Weights of a small transformer language model.
Size: 12 layers, width 224, 4 heads of 64, MLP 896 squared ReLU, vocabulary 7032, 10.8M parameters.
Architecture: rotary positions, exclusive self-attention.
Training: a variant of Muon for these matrices, 288M tokens.
Each number is 50 + 12 x the weight over the matrix's rms, rounded and kept within 0 to 99. Layers, rows and columns count from 0.

# layer 8 MLP up, 896x224, rms 0.127, rows 673-735, columns 112-167
44 45 42 53 50 44 42 49 52 53 31 52 49 43 50 58 37 42 40 32 38 38 59 43 60 34 55 38 63 34 32 58 29 67 50 53 45 20 68 66 66 58 57 56 49 40 37 49 36 37 62 63 47 55 44 36
47 48 68 31 57 53 54 46 63 35 53 36 39 54 46 44 66 72 62 63 54 37 50 50 45 35 43 60 58 49 38 39 40 43 39 32 39 40 37 57 67 50 46 46 51 44 58 39 43 68 57 35 37 51 53 43
54 40 36 43 38 46 27 37 59 51 66 57 44 44 38 42 49 44 22 32 50 50 33 57 60 54 55 71 80 46 57 53 63 62 30 59 34 55 52 34 53 48 53 41 33 55 34 48 55 37 54 51 64 63 80 39
36 32 61 55 57 53 61 62 54 70 40 68 38 36 50 46 84 51 72 55 71 62 62 22 70 35 30 58 31 52 38 49 70 64 49 48 36 56 36 52 55 38 52 43 44 51 50 35 37 56 79 47 47 52 73 48
29 22 38 68 49 38 37 60 54 51 66 62 45 47 65 39 58 56 52 35 91 43 49 56 46 54 72 39 65 46 47 67 50 37 52 43 35 54 64 57 75 23 55 79 52 42 36 63 52 44 41 53 55 70 50 58
54 60 51 66 70 54 55 66 73 46 49 64 76 40 65 47 65 33 56 55 30 54 67 45 48 32 55 42 60 46 39 48 59 53 30 56 46 50 52 33 61 63 42 60 56 59 41 60 65 44 56 46 48 35 32 49
47 44 82 37 60 57 43 64 21 58 71 42 35 63 52 30 37 50 57 53 25 20 29 43 56 32 46 41 58 69 55 31 65 56 59 38 33 43 52 49 60 57 49 30 44 22 56 49 64 46 60 51 50 60 32 55
34 31 68 50 40 59 62 54 64 76 38 67 53 52 45 37 40 79 54 44 49 71 52 47 40 50 39 44 58 52 37 50 43 54 34 46 38 80 42 73 53 26 52 46 50 51 40 59 42 53 32 48 43 50 44 51
56 40 46 61 48 49 55 47 35 57 57 29 58 53 53 32 47 33 61 52 26 55 44 58 45 47 53 42 72 59 29 27 36 27 27 39 30 59 31 82 63 57 43 56 32 46 47 75 43 52 39 45 72 43 32 43
43 42 41 56 42 59 40 67 67 65 47 24 61 29 42 58 59 61 56 58 57 45 44 76 48 46 64 55 63 44 46 46 49 57 49 45 40 60 45 51 46 52 43 53 51 27 28 38 59 68 71 59 41 70 52 33
43 38 63 60 38 46 31 48 44 47 51 66 35 57 45 53 48 70 48 57 42 65 39 31 47 34 47 44 47 69 45 58 52 47 53 30 33 30 20 55 50 71 38 26 59 54 33 70 45 72 58 44 53 60 72 39
44 15 35 63 40 72 59 53 55 50 59 45 52 51 32 38 27 72 37 48 41 41 54 43 48 32 66 56 44 23 46 43 47 49 56 69 65 65 60 49 36 67 37 52 57 52 55 55 57 73 45 22 30 38 37 67
57 54 65 40 53 38 62 56 43 44 57 47 55 56 68 56 49 53 55 53 50 56 53 41 42 46 24 42 48 51 51 51 63 25 49 43 43 65 33 52 56 57 58 38 43 44 40 60 50 24 47 60 30 56 42 60
50 66 65 39 76 66 37 68 65 57 51 67 38 78 44 47 60 56 38 51 32 55 60 55 35 58 45 50 19 59 45 39 68 46 57 38 38 46 42 63 48 36 44 28 53 46 46 56 51 79 60 33 31 62 84 45
49 51 60 40 63 62 29 68 43 49 50 49 45 62 43 57 66 65 36 41 74 57 26 41 47 37 66 55 59 33 43 41 44 62 56 41 67 49 58 50 55 28 48 61 71 76 45 69 37 49 57 61 41 35 72 53
57 56 37 51 45 31 66 53 62 57 40 38 48 37 45 59 37 55 36 46 63 54 52 43 67 46 59 60 61 50 33 33 54 63 59 54 47 61 52 64 53 28 65 66 48 48 50 51 36 36 51 51 46 58 56 55
59 59 37 66 49 55 72 38 63 63 43 52 50 33 53 56 49 59 46 41 79 36 51 46 49 49 47 41 39 55 57 47 67 53 58 59 59 33 28 59 66 32 47 62 14 47 55 61 75 48 64 67 18 62 38 65
43 52 49 45 61 54 28 45 77 59 42 48 43 53 51 55 60 73 50 64 47 51 57 38 48 63 34 55 39 41 34 45 32 60 58 54 63 55 43 32 37 35 52 43 62 45 48 64 27 51 32 58 47 57 83 54
68 59 44 62 42 48 50 46 52 83 57 59 50 48 58 66 74 53 45 42 36 43 41 27 48 49 59 52 35 55 46 58 45 33 57 56 29 60 42 40 38 52 39 37 62 56 45 50 52 62 55 60 66 42 46 68
47 53 44 53 53 49 26 59 49 47 58 45 62 60 57 62 49 54 70 47 37 44 43 51 59 53 37 48 55 54 54 47 44 56 43 47 49 49 38 39 66 47 73 39 57 51 45 48 51 46 56 36 46 33 52 53
50 39 60 32 58 40 50 48 42 47 87 48 62 48 50 56 59 33 51 40 48 50 35 46 58 59 54 56 54 37 61 28 48 39 56 29 62 61 55 59 69 33 58 42 47 52 54 69 67 26 44 48 61 22 25 43
39 44 64 45 64 43 51 52 48 36 54 50 59 63 51 30 44 47 49 47 48 57 48 68 55 68 39 53 46 53 42 70 62 58 29 32 45 51 47 66 38 52 56 57 50 45 53 47 53 53 37 47 27 54 55 39
44 33 56 71 41 56 44 44 41 47 44 43 45 44 34 34 51 53 40 32 45 62 46 61 65 35 48 68 69 51 35 42 57 56 47 52 62 78 46 70 67 33 36 36 54 53 56 50 24 57 42 64 48 78 42 65
38 40 39 53 48 22 52 50 57 38 41 55 38 25 55 50 47 64 38 39 63 48 37 52 38 30 83 62 39 51 73 47 58 56 56 34 42 44 36 51 48 45 44 59 49 46 56 60 72 63 36 49 46 61 37 40
43 48 71 34 43 57 46 45 51 57 50 30 53 49 68 50 47 38 24 59 48 64 64 57 29 21 46 53 45 48 33 43 58 40 67 39 58 45 43 68 38 52 57 48 49 18 46 70 47 38 56 55 47 56 38 46
60 53 47 54 55 43 50 45 69 51 39 59 59 41 48 52 40 52 56 58 57 51 42 60 69 57 62 30 44 47 54 62 43 40 58 53 53 47 78 60 69 51 66 45 72 43 39 57 52 57 56 58 37 30 40 56
53 47 38 43 68 58 63 67 58 63 51 65 46 40 60 54 47 42 44 30 41 69 85 68 74 59 57 45 36 40 54 44 50 49 52 42 44 46 55 49 52 48 57 51 64 43 61 39 40 64 63 35 51 44 67 42
44 45 68 45 59 35 48 29 67 70 40 51 39 51 51 30 65 49 57 46 76 47 57 51 31 75 61 48 53 53 48 63 43 70 52 48 63 49 50 48 51 43 58 42 38 44 46 48 36 45 52 49 43 46 50 90
51 51 49 38 60 58 39 42 58 52 38 56 56 96 37 51 61 60 60 55 23 51 40 56 50 30 63 42 50 38 45 54 41 38 48 50 42 55 56 41 41 51 53 55 52 54 47 48 75 50 67 85 52 32 44 55
43 34 56 40 41 61 33 24 54 51 47 42 44 45 54 40 54 59 51 52 34 67 48 67 59 61 52 44 45 42 48 51 48 57 47 45 67 56 40 54 44 60 68 57 58 56 38 43 48 50 61 68 35 64 65 54
49 45 38 60 57 54 51 37 59 64 30 34 48 36 48 34 30 62 44 65 66 54 73 45 68 34 56 61 39 26 64 70 59 48 52 42 73 75 47 65 50 44 49 50 70 43 44 28 59 17 59 68 32 61 46 33
54 35 60 50 50 60 47 61 51 59 67 34 64 43 62 36 49 50 70 51 43 40 50 45 40 71 41 32 42 61 60 46 51 40 42 47 33 54 44 51 59 48 40 63 45 51 47 51 52 72 53 64 54 36 61 43
71 50 34 54 38 39 46 46 45 35 41 69 38 47 57 39 57 64 29 65 71 51 44 46 76 48 51 51 76 55 44 47 62 57 50 45 59 68 59 65 82 58 48 49 42 51 49 44 51 49 53 71 55 53 56 39
35 51 35 37 22 50 46 44 14 59 77 56 61 30 48 25 52 44 57 54 58 51 59 44 35 41 53 44 51 51 55 29 47 59 46 36 61 42 61 41 38 37 61 47 30 35 43 52 43 69 59 52 52 62 56 39
47 62 37 49 65 54 19 48 52 57 55 35 41 58 21 52 70 47 46 44 46 48 61 50 58 45 60 55 49 42 42 26 60 60 42 43 44 57 38 55 52 66 63 44 48 60 40 45 41 77 57 38 53 42 32 20
35 23 59 44 43 48 34 62 52 54 47 61 54 49 60 65 41 58 57 62 62 52 74 61 43 49 50 40 20 53 54 60 56 24 49 31 56 50 53 47 49 58 62 55 52 47 41 65 53 42 69 57 36 50 52 22
45 51 67 52 48 68 52 46 55 45 42 64 41 32 48 50 49 62 60 44 19 59 39 52 51 51 57 62 69 33 62 51 60 76 64 45 53 55 46 54 51 49 49 50 51 40 64 48 41 42 57 62 33 46 61 50
58 62 58 62 51 42 60 32 36 56 54 54 42 46 51 57 49 45 47 42 71 71 41 44 53 46 53 39 65 41 37 34 36 36 54 40 34 54 55 32 54 47 54 41 67 46 42 75 68 57 44 59 39 59 45 45
52 30 40 71 41 39 30 68 44 63 39 37 55 66 35 40 60 69 25 66 44 48 33 64 41 67 57 48 50 38 51 66 53 59 32 66 64 63 38 84 64 41 61 45 46 37 63 26 58 36 53 42 54 43 37 33
47 17 73 27 48 41 43 47 52 42 52 23 49 46 45 51 69 52 44 64 72 46 51 65 83 59 38 43 47 36 39 44 48 49 50 57 71 50 52 51 54 38 49 58 42 72 39 38 37 42 50 52 52 41 51 44
42 49 39 30 42 45 66 38 59 53 49 61 44 21 63 41 41 47 37 52 52 32 50 51 52 40 55 41 56 53 38 45 57 50 65 55 46 49 35 66 57 51 60 43 54 38 55 63 66 40 50 42 81 35 53 49
35 65 42 57 64 36 51 22 46 33 44 73 26 31 42 53 51 47 57 70 51 48 70 46 35 43 49 43 58 66 31 47 69 40 66 47 41 54 41 63 53 36 50 21 62 65 54 71 45 49 35 51 45 52 61 71
62 53 20 52 47 53 50 45 52 50 49 53 45 78 36 42 53 30 27 63 45 53 45 56 60 58 15 64 60 53 57 45 70 68 61 47 62 45 32 70 56 31 64 46 46 52 53 49 39 40 44 71 47 54 55 43
39 53 74 53 67 63 64 61 23 58 46 67 39 70 41 82 33 59 38 44 26 45 48 54 50 51 51 50 82 45 35 28 58 44 67 63 49 46 35 39 52 42 44 65 68 65 57 36 49 59 70 67 31 51 46 60
39 46 50 51 48 39 56 38 53 58 44 46 29 64 74 56 56 41 65 46 45 63 64 44 51 41 57 44 50 56 60 48 57 57 58 44 61 55 49 62 42 46 56 46 58 58 26 67 56 59 46 54 48 26 59 63
37 58 65 61 40 52 28 45 66 64 35 40 58 52 54 42 44 34 53 44 61 37 55 50 61 52 74 48 54 55 59 59 53 58 45 35 51 49 44 59 57 72 59 36 42 39 68 52 48 65 57 57 37 42 57 59
39 34 49 79 43 45 35 47 46 45 52 40 36 59 39 54 47 55 45 55 50 43 66 47 37 42 60 60 43 64 50 41 41 45 61 44 50 54 48 43 50 77 69 45 39 47 64 29 49 47 33 50 49 35 59 60
41 52 53 62 42 41 34 68 57 64 36 30 68 56 51 50 41 69 62 49 34 28 62 56 57 40 54 47 61 44 54 57 43 62 58 65 55 43 52 58 37 35 46 63 33 42 37 56 43 42 41 61 74 49 34 41
71 58 52 36 63 55 39 70 44 47 33 69 44 54 38 53 67 38 56 41 55 72 51 45 62 41 42 28 52 73 57 51 56 28 46 43 56 64 50 68 30 55 62 42 39 40 54 34 55 56 37 59 23 50 43 17
33 60 79 29 43 62 58 48 37 38 43 54 60 40 30 46 46 52 47 27 28 40 55 51 43 38 46 31 53 50 44 29 58 17 49 27 46 49 54 66 42 21 44 50 46 56 47 63 52 32 17 61 47 51 37 70
46 67 37 62 38 21 62 51 55 41 63 58 36 45 46 47 47 49 60 55 42 63 72 61 56 17 40 47 59 72 43 54 34 57 70 48 64 23 24 55 50 35 32 65 43 51 44 27 70 50 54 33 68 26 54 35
66 41 44 48 39 41 40 50 60 34 53 44 60 57 35 45 25 52 48 65 44 48 58 41 43 64 38 27 46 44 50 82 48 57 45 65 52 49 45 52 71 56 61 63 65 27 40 54 46 46 60 46 52 43 54 53
38 61 27 47 54 56 45 34 46 38 44 75 66 60 53 53 55 61 53 33 33 61 58 62 47 43 70 33 69 25 67 41 45 51 80 38 55 64 43 36 56 41 74 53 55 29 57 43 57 52 48 36 41 50 61 64
58 44 57 22 71 47 45 70 61 40 61 60 55 44 51 45 80 44 60 35 48 56 47 48 31 65 55 19 43 61 45 57 64 48 42 43 41 39 54 26 72 53 67 48 64 67 28 59 61 55 63 54 45 50 50 38
46 30 51 36 50 39 59 42 46 61 36 33 55 33 62 37 55 38 39 60 54 26 57 41 63 43 56 12 60 28 36 38 67 38 64 24 64 55 51 43 53 54 42 55 58 60 51 77 61 64 51 71 54 41 55 42
46 59 73 43 26 49 38 57 34 69 63 62 47 38 48 58 64 69 51 70 52 65 60 51 45 53 37 40 48 62 58 53 18 47 61 56 46 42 41 63 66 76 50 35 58 39 63 54 32 52 51 49 45 32 73 65
39 37 29 54 55 30 62 71 34 59 61 56 23 34 52 43 37 33 54 65 68 43 41 53 63 56 44 56 53 51 50 70 50 68 59 65 54 18 55 58 69 26 70 44 29 28 35 72 61 51 63 53 46 25 36 71
33 58 58 66 64 42 43 46 72 50 65 41 76 39 50 46 39 60 48 47 50 54 48 50 33 39 45 61 64 53 51 40 28 72 46 63 45 38 48 29 56 44 70 50 51 34 30 53 40 32 61 72 40 53 45 55
64 54 55 27 59 33 49 41 64 42 52 29 41 17 44 45 45 39 56 54 60 60 28 38 56 46 53 40 60 50 50 50 52 65 48 61 74 65 55 44 52 68 29 57 40 30 54 51 47 48 42 58 53 46 48 53
44 68 66 43 70 43 67 53 52 41 47 42 37 37 50 71 46 43 33 44 48 52 23 53 34 48 51 39 71 47 64 61 54 50 65 33 28 79 47 59 42 63 59 59 59 39 59 56 53 39 47 26 67 62 68 77
42 76 51 39 30 41 37 59 55 62 43 58 50 59 69 63 42 07 31 34 34 37 59 64 49 56 45 52 44 41 38 61 73 36 55 58 49 49 51 42 34 44 60 32 65 39 51 41 70 33 54 54 29 57 62 61
41 43 27 75 39 45 59 33 46 57 54 30 52 44 42 61 49 40 42 39 65 36 29 48 57 48 59 47 51 57 62 34 63 60 58 52 56 43 54 45 46 45 39 60 57 45 34 67 60 47 53 48 39 58 41 45
57 45 60 38 53 48 41 38 47 51 46 43 39 70 40 60 59 63 51 51 49 23 58 36 59 54 64 33 46 53 47 62 71 58 56 49 52 36 47 64 47 39 53 57 39 22 40 59 42 42 39 27 51 52 56 70
# layer 8 MLP down (transposed), 896x224, rms 0.194, rows 673-734, columns 112-167
50 41 50 50 59 57 47 54 48 58 34 64 46 47 58 44 32 55 56 53 56 53 38 60 28 61 46 55 53 39 61 63 54 46 70 35 35 49 68 65 56 57 47 31 32 46 41 71 22 32 44 42 49 32 42 51
34 59 30 64 39 48 50 33 45 43 54 48 46 49 54 57 51 40 73 52 47 55 39 37 40 52 37 27 31 43 64 61 62 47 38 60 56 27 43 65 32 61 56 34 36 35 40 51 45 54 49 49 48 39 39 52
28 17 35 40 47 62 49 28 54 61 57 51 48 46 56 57 59 45 68 25 54 52 49 79 53 53 52 67 49 50 58 60 51 47 49 46 32 43 52 61 52 52 64 29 42 64 61 75 31 64 69 62 54 45 69 73
45 19 52 20 37 23 65 48 49 37 54 57 38 28 44 60 42 39 61 50 55 54 35 48 74 55 49 56 48 63 47 54 46 45 54 60 51 70 56 44 46 53 53 42 43 43 68 43 26 30 41 45 66 32 59 52
67 75 37 65 30 44 44 61 16 28 18 52 66 61 67 48 44 53 29 41 74 61 52 48 45 63 63 33 59 26 54 59 52 69 41 43 47 53 43 41 48 53 74 38 55 50 50 56 47 42 70 42 66 50 41 40
70 57 69 35 36 53 34 56 43 56 42 54 42 54 44 50 45 60 49 38 59 54 28 54 47 58 47 34 68 46 46 59 71 57 44 25 50 69 61 62 56 34 64 52 41 66 57 62 63 44 29 66 62 73 54 39
60 46 50 54 48 38 67 54 28 45 48 27 55 28 57 46 56 33 60 50 41 32 51 49 46 51 40 39 62 48 52 67 65 39 43 50 50 41 66 49 49 67 40 51 55 61 81 41 50 59 67 35 42 47 64 51
51 62 59 51 62 47 42 68 65 54 24 54 52 45 62 44 38 42 46 51 41 46 67 57 51 53 64 48 59 60 57 41 61 34 41 44 15 57 22 58 41 53 46 31 59 40 49 30 77 27 55 46 54 75 47 31
46 61 36 52 53 22 60 59 59 54 52 49 38 35 82 50 54 41 38 45 51 39 52 63 88 43 43 33 55 66 47 30 50 69 38 35 46 65 60 30 60 62 23 68 31 27 47 53 58 42 47 19 39 35 42 39
56 39 46 55 49 48 52 59 44 50 49 50 55 59 37 32 55 44 66 67 30 66 58 53 55 24 42 66 54 72 45 64 52 42 35 35 81 66 24 58 62 67 57 48 40 43 29 61 59 51 55 56 39 38 60 59
65 37 64 41 41 67 55 62 46 37 44 55 65 60 47 67 33 57 43 47 61 78 67 42 26 60 73 53 75 64 55 16 53 45 62 64 36 71 40 68 66 59 35 53 52 55 45 60 65 33 64 42 28 46 37 49
42 60 56 38 54 47 21 50 52 42 58 49 31 70 55 48 44 60 54 50 41 54 58 70 30 30 66 59 38 56 49 53 55 52 62 44 30 60 50 62 42 53 45 43 58 62 38 43 51 45 57 42 65 49 64 15
42 52 47 42 45 51 40 52 48 49 48 64 54 58 65 45 35 42 42 57 41 54 68 49 47 44 53 63 45 67 48 30 42 47 60 32 60 37 53 62 58 27 50 40 55 54 43 44 59 54 38 69 40 61 46 41
52 33 61 32 53 50 54 61 48 57 56 43 30 76 49 38 47 51 60 33 46 49 58 67 64 53 58 27 55 47 49 67 38 59 45 38 45 50 59 47 69 60 46 46 34 58 39 33 47 51 39 37 67 70 62 50
48 50 48 46 54 82 69 31 51 52 44 47 55 31 58 39 49 29 71 54 11 52 53 57 65 52 43 36 60 50 55 67 60 44 58 54 50 49 45 53 35 61 57 47 27 56 61 23 61 62 37 59 26 18 54 54
48 42 49 60 42 66 68 33 46 57 33 64 66 60 46 50 53 56 41 32 72 77 37 47 51 49 64 37 46 36 29 48 59 46 55 55 52 68 26 61 72 66 37 52 50 27 54 48 35 34 48 37 53 41 58 34
57 43 37 31 45 60 68 54 46 62 55 40 58 63 42 50 56 64 44 59 74 38 62 51 59 76 48 59 49 60 48 47 60 47 63 64 38 67 54 41 58 46 47 71 29 58 56 54 56 51 34 52 36 45 50 68
65 50 43 54 50 28 65 43 71 49 55 49 44 52 53 65 57 32 36 47 45 20 47 44 60 60 71 44 43 61 43 41 60 56 58 54 39 47 63 52 41 25 68 51 36 38 52 59 49 45 47 59 39 53 45 25
64 58 48 58 35 65 21 50 46 47 49 55 61 50 36 62 35 57 33 29 36 50 43 48 42 61 44 32 32 52 44 62 37 54 47 46 70 37 41 45 54 39 43 44 53 60 57 45 49 60 50 58 50 52 32 70
68 53 45 65 31 62 56 32 42 42 59 48 43 39 58 65 53 50 80 46 49 29 53 42 57 70 55 47 19 42 68 46 61 51 41 34 69 57 46 58 34 34 73 34 56 67 41 69 42 79 60 50 54 43 73 60
64 64 50 50 19 50 43 72 34 56 57 45 55 63 48 43 45 59 45 55 59 48 31 68 52 47 50 50 43 67 41 32 34 41 64 31 52 47 52 44 45 59 24 47 55 57 48 49 32 54 46 65 31 47 35 39
51 61 33 50 04 46 56 49 70 64 39 54 51 38 53 68 31 47 43 63 44 42 47 63 39 46 50 49 37 61 65 52 51 56 85 55 52 38 38 34 61 64 39 47 45 37 40 54 44 44 50 37 63 47 49 59
64 48 70 22 73 40 47 32 53 41 50 49 55 37 37 52 30 44 56 63 50 57 51 61 55 62 38 57 42 54 46 43 66 42 72 43 39 58 62 30 71 59 61 40 56 45 41 40 49 72 48 29 43 59 31 46
48 63 55 37 52 49 47 43 70 50 58 51 43 48 65 61 54 42 46 61 40 58 32 60 42 48 52 44 34 48 43 54 57 51 52 32 49 49 40 70 48 58 58 53 48 70 37 45 60 54 45 31 40 51 51 60
58 48 51 41 47 41 50 65 43 53 56 45 42 45 43 56 54 62 29 57 44 44 65 59 43 68 38 48 52 42 42 58 49 48 54 74 40 50 24 43 58 40 43 49 66 45 54 36 39 41 64 60 58 55 60 64
48 34 51 52 57 76 24 56 40 72 47 34 47 46 61 28 59 44 32 43 46 60 49 69 40 38 28 43 63 53 68 48 69 73 42 62 52 55 37 38 65 47 32 47 36 63 58 32 21 54 53 58 54 62 80 61
64 66 50 42 41 45 45 43 43 52 57 66 49 46 50 53 58 48 43 44 84 28 43 57 83 39 35 62 55 55 50 37 62 42 49 39 38 38 67 46 46 51 40 61 32 67 54 69 48 60 35 49 48 54 49 56
64 46 36 18 50 53 42 43 66 48 46 48 42 45 60 38 61 58 33 70 44 52 50 54 47 49 52 52 36 56 60 67 28 39 55 41 51 47 68 42 43 29 39 56 57 33 65 53 51 64 73 40 31 51 40 48
39 29 45 70 45 42 41 44 60 49 53 35 57 64 61 66 45 49 59 54 41 61 68 50 48 58 54 63 60 42 53 45 35 43 46 17 56 39 57 65 48 68 45 48 59 48 51 61 65 41 75 41 35 27 45 42
56 67 53 50 52 30 41 51 49 45 39 61 46 37 46 57 53 42 44 52 19 49 46 52 48 29 38 48 41 53 75 43 30 58 46 60 45 46 45 29 34 58 65 59 51 55 43 61 59 45 51 46 42 35 60 43
46 30 46 38 54 39 58 41 41 68 41 36 27 30 49 58 07 64 74 49 50 62 44 37 43 57 45 30 58 18 70 61 33 47 47 53 56 52 58 32 48 42 51 50 57 59 69 35 43 32 44 70 53 25 51 65
49 53 44 51 41 42 40 49 68 51 42 55 43 44 32 38 58 54 76 56 38 36 64 58 42 33 48 42 45 44 55 67 47 59 27 56 45 53 44 51 38 63 59 43 38 61 50 42 49 59 55 46 31 38 60 43
43 73 47 39 42 72 44 57 42 36 21 51 62 41 42 31 78 43 48 52 39 58 46 58 64 55 39 63 39 55 54 53 50 43 69 58 66 58 53 68 35 55 39 62 71 83 56 28 44 46 55 83 39 55 74 59
55 29 49 39 19 48 45 48 12 54 62 58 33 47 39 29 27 56 77 69 32 60 50 48 53 75 49 41 37 57 60 56 44 50 75 72 35 47 53 57 53 55 19 36 50 46 47 66 81 41 18 38 59 11 56 38
52 51 34 23 64 76 57 66 37 60 67 07 61 44 34 45 57 54 50 62 45 64 33 50 41 33 56 44 41 36 57 39 54 50 46 62 73 48 73 47 52 56 73 32 41 66 44 48 44 49 72 48 42 42 62 32
62 33 47 52 67 52 51 43 50 51 43 45 41 17 51 62 45 61 27 52 28 57 61 33 56 52 54 62 32 18 38 55 32 60 41 54 48 56 37 32 47 55 52 32 65 47 50 71 53 73 65 48 51 43 36 33
41 55 28 32 53 49 49 51 50 79 67 50 61 58 37 56 19 41 52 62 02 71 35 47 46 41 27 30 60 39 59 39 35 64 47 58 57 43 47 46 37 50 43 49 46 43 36 24 31 72 37 55 19 42 63 43
64 57 48 26 58 47 32 58 57 55 65 36 34 55 57 69 33 49 43 59 53 62 24 41 48 73 28 50 50 57 59 59 88 47 25 61 49 49 59 41 25 59 41 46 58 31 48 62 50 88 56 21 40 61 56 25
41 47 63 50 89 47 47 51 52 46 53 60 52 53 52 37 47 44 57 46 48 54 49 41 50 52 58 30 68 58 47 41 64 57 37 51 45 43 55 44 79 57 54 58 56 67 69 75 75 47 47 52 60 49 58 58
10 49 36 30 43 66 47 53 59 52 53 51 42 51 43 39 29 77 35 46 73 27 50 41 34 64 42 76 51 38 24 45 52 61 44 57 40 47 47 57 52 23 41 33 46 57 38 46 23 53 54 42 62 35 64 45
41 48 55 85 53 60 56 35 47 56 46 41 50 51 35 45 40 58 41 59 48 34 64 34 55 69 44 45 81 37 51 48 48 67 57 45 62 44 36 66 67 54 42 58 55 58 65 27 42 54 37 52 77 35 29 32
44 54 28 50 68 41 62 47 53 66 58 42 43 51 51 40 57 57 48 41 48 47 68 48 37 49 58 62 39 62 54 56 71 27 63 65 75 74 85 49 45 65 45 57 46 42 52 52 53 67 41 41 65 34 61 60
50 57 53 58 38 43 41 47 74 48 60 58 52 65 82 48 64 53 41 51 47 56 36 65 53 63 54 58 51 41 47 53 48 60 53 38 51 66 63 50 49 62 46 52 41 33 47 65 57 64 59 33 59 67 55 52
46 53 53 52 69 55 73 43 42 48 47 68 48 49 49 66 48 57 45 51 51 17 29 42 68 44 32 72 55 48 68 44 57 40 72 60 53 71 55 41 33 63 62 59 55 69 71 61 48 48 35 75 88 19 43 55
50 67 51 54 36 43 45 65 47 55 38 35 48 55 57 49 51 47 42 69 49 37 48 55 45 43 24 55 30 47 15 59 47 38 43 69 44 51 61 88 37 41 24 50 49 23 41 59 54 33 33 62 53 55 45 35
54 37 57 40 61 57 60 48 50 36 51 55 40 68 34 39 41 48 57 29 45 43 34 57 42 61 67 48 61 32 37 63 48 54 53 33 44 56 57 40 49 54 44 52 45 49 74 61 54 55 68 27 42 43 52 37
55 68 51 39 43 57 52 60 41 52 58 48 69 76 30 52 69 41 44 57 20 59 56 80 66 48 56 48 38 44 68 54 62 51 40 44 47 41 42 72 36 48 63 45 59 40 59 43 42 55 59 43 53 57 45 52
43 68 37 47 65 53 59 41 63 27 48 45 29 33 54 54 44 61 48 42 44 52 44 41 39 63 50 51 50 44 50 55 50 38 46 34 68 53 57 29 53 77 54 52 49 53 45 64 55 42 65 48 61 48 67 37
66 46 56 64 54 56 48 44 56 59 38 44 61 54 46 55 46 38 32 48 32 61 45 39 18 42 25 53 67 55 45 53 48 31 40 46 42 56 46 45 23 28 49 43 65 42 47 58 48 51 54 39 59 48 56 59
44 51 38 42 37 38 66 63 58 38 43 39 45 55 36 67 66 51 62 52 30 58 43 62 47 58 42 48 53 59 64 36 57 53 50 52 51 62 48 56 52 56 87 54 49 39 70 68 52 55 48 42 64 38 52 52
65 42 54 61 20 47 64 26 25 52 48 48 62 33 44 47 64 36 48 54 51 54 49 48 46 62 50 40 20 44 61 63 36 51 36 52 37 42 38 50 45 37 27 62 37 40 50 52 47 64 57 44 36 50 62 44
55 45 34 26 44 47 57 58 59 35 66 59 53 75 72 31 46 54 56 46 48 44 51 71 38 64 32 52 91 68 59 38 36 42 34 87 66 53 50 60 52 46 73 97 58 46 52 73 35 29 40 50 54 72 69 68
53 41 45 49 66 33 49 21 47 40 38 43 41 37 49 47 63 48 62 47 46 52 68 52 56 39 43 37 53 66 49 54 50 52 67 67 38 53 52 64 67 59 52 49 37 25 31 39 34 46 69 33 29 73 56 41
53 46 52 40 48 57 55 48 65 63 50 40 58 35 65 40 40 48 65 37 47 52 61 61 50 52 43 53 56 38 46 65 30 61 44 57 49 60 49 55 41 71 55 58 62 52 50 52 58 30 38 51 59 49 34 59
61 57 49 51 58 41 61 51 55 52 48 39 31 74 43 46 33 47 48 26 39 33 64 74 60 51 45 51 24 34 56 57 52 54 62 50 40 45 62 65 58 70 27 38 50 50 62 67 55 30 49 40 62 47 34 69
36 38 55 47 51 58 67 38 24 46 44 42 57 42 47 35 48 75 44 63 41 58 28 55 58 48 45 68 66 31 45 62 48 55 36 50 42 70 50 57 41 48 61 51 59 45 62 62 54 47 47 43 40 51 72 35
52 61 17 51 47 54 30 50 33 43 54 46 12 56 57 56 64 48 49 39 39 35 44 62 59 53 37 52 74 47 51 67 67 68 41 56 44 49 36 71 66 54 33 42 51 72 41 13 37 58 37 51 41 33 59 53
51 58 40 61 32 38 66 44 71 42 58 62 42 47 55 62 49 57 67 45 30 61 50 47 48 49 64 48 56 62 37 59 35 67 51 58 44 44 32 52 61 49 59 42 33 67 37 38 56 63 48 38 69 27 51 68
62 52 59 66 52 47 53 51 53 33 65 57 44 47 61 28 59 40 44 47 58 61 47 54 39 41 42 58 36 54 44 63 42 37 41 46 73 68 51 55 51 68 33 46 54 58 50 52 52 43 36 51 36 35 53 56
41 46 37 59 40 51 46 43 39 51 49 41 55 38 31 47 45 47 44 43 44 45 57 38 65 47 65 65 53 60 52 69 65 36 38 58 66 57 39 43 47 60 48 62 39 73 58 56 62 62 35 65 59 50 54 46
51 60 53 43 50 26 60 49 40 59 56 34 44 54 43 58 59 47 57 60 49 63 46 50 32 33 54 54 45 53 50 52 32 33 31 47 63 67 46 47 55 42 35 63 52 44 58 37 64 36 45 42 66 48 44 44
42 40 50 65 40 39 54 29 48 56 63 45 60 64 44 56 46 51 59 37 58 39 50 60 47 45 46 52 62 28 42 75 66 43 38 46 65 46 55 52 67 33 56 37 44 32 30 53 48 32 45 42 42 41 53 46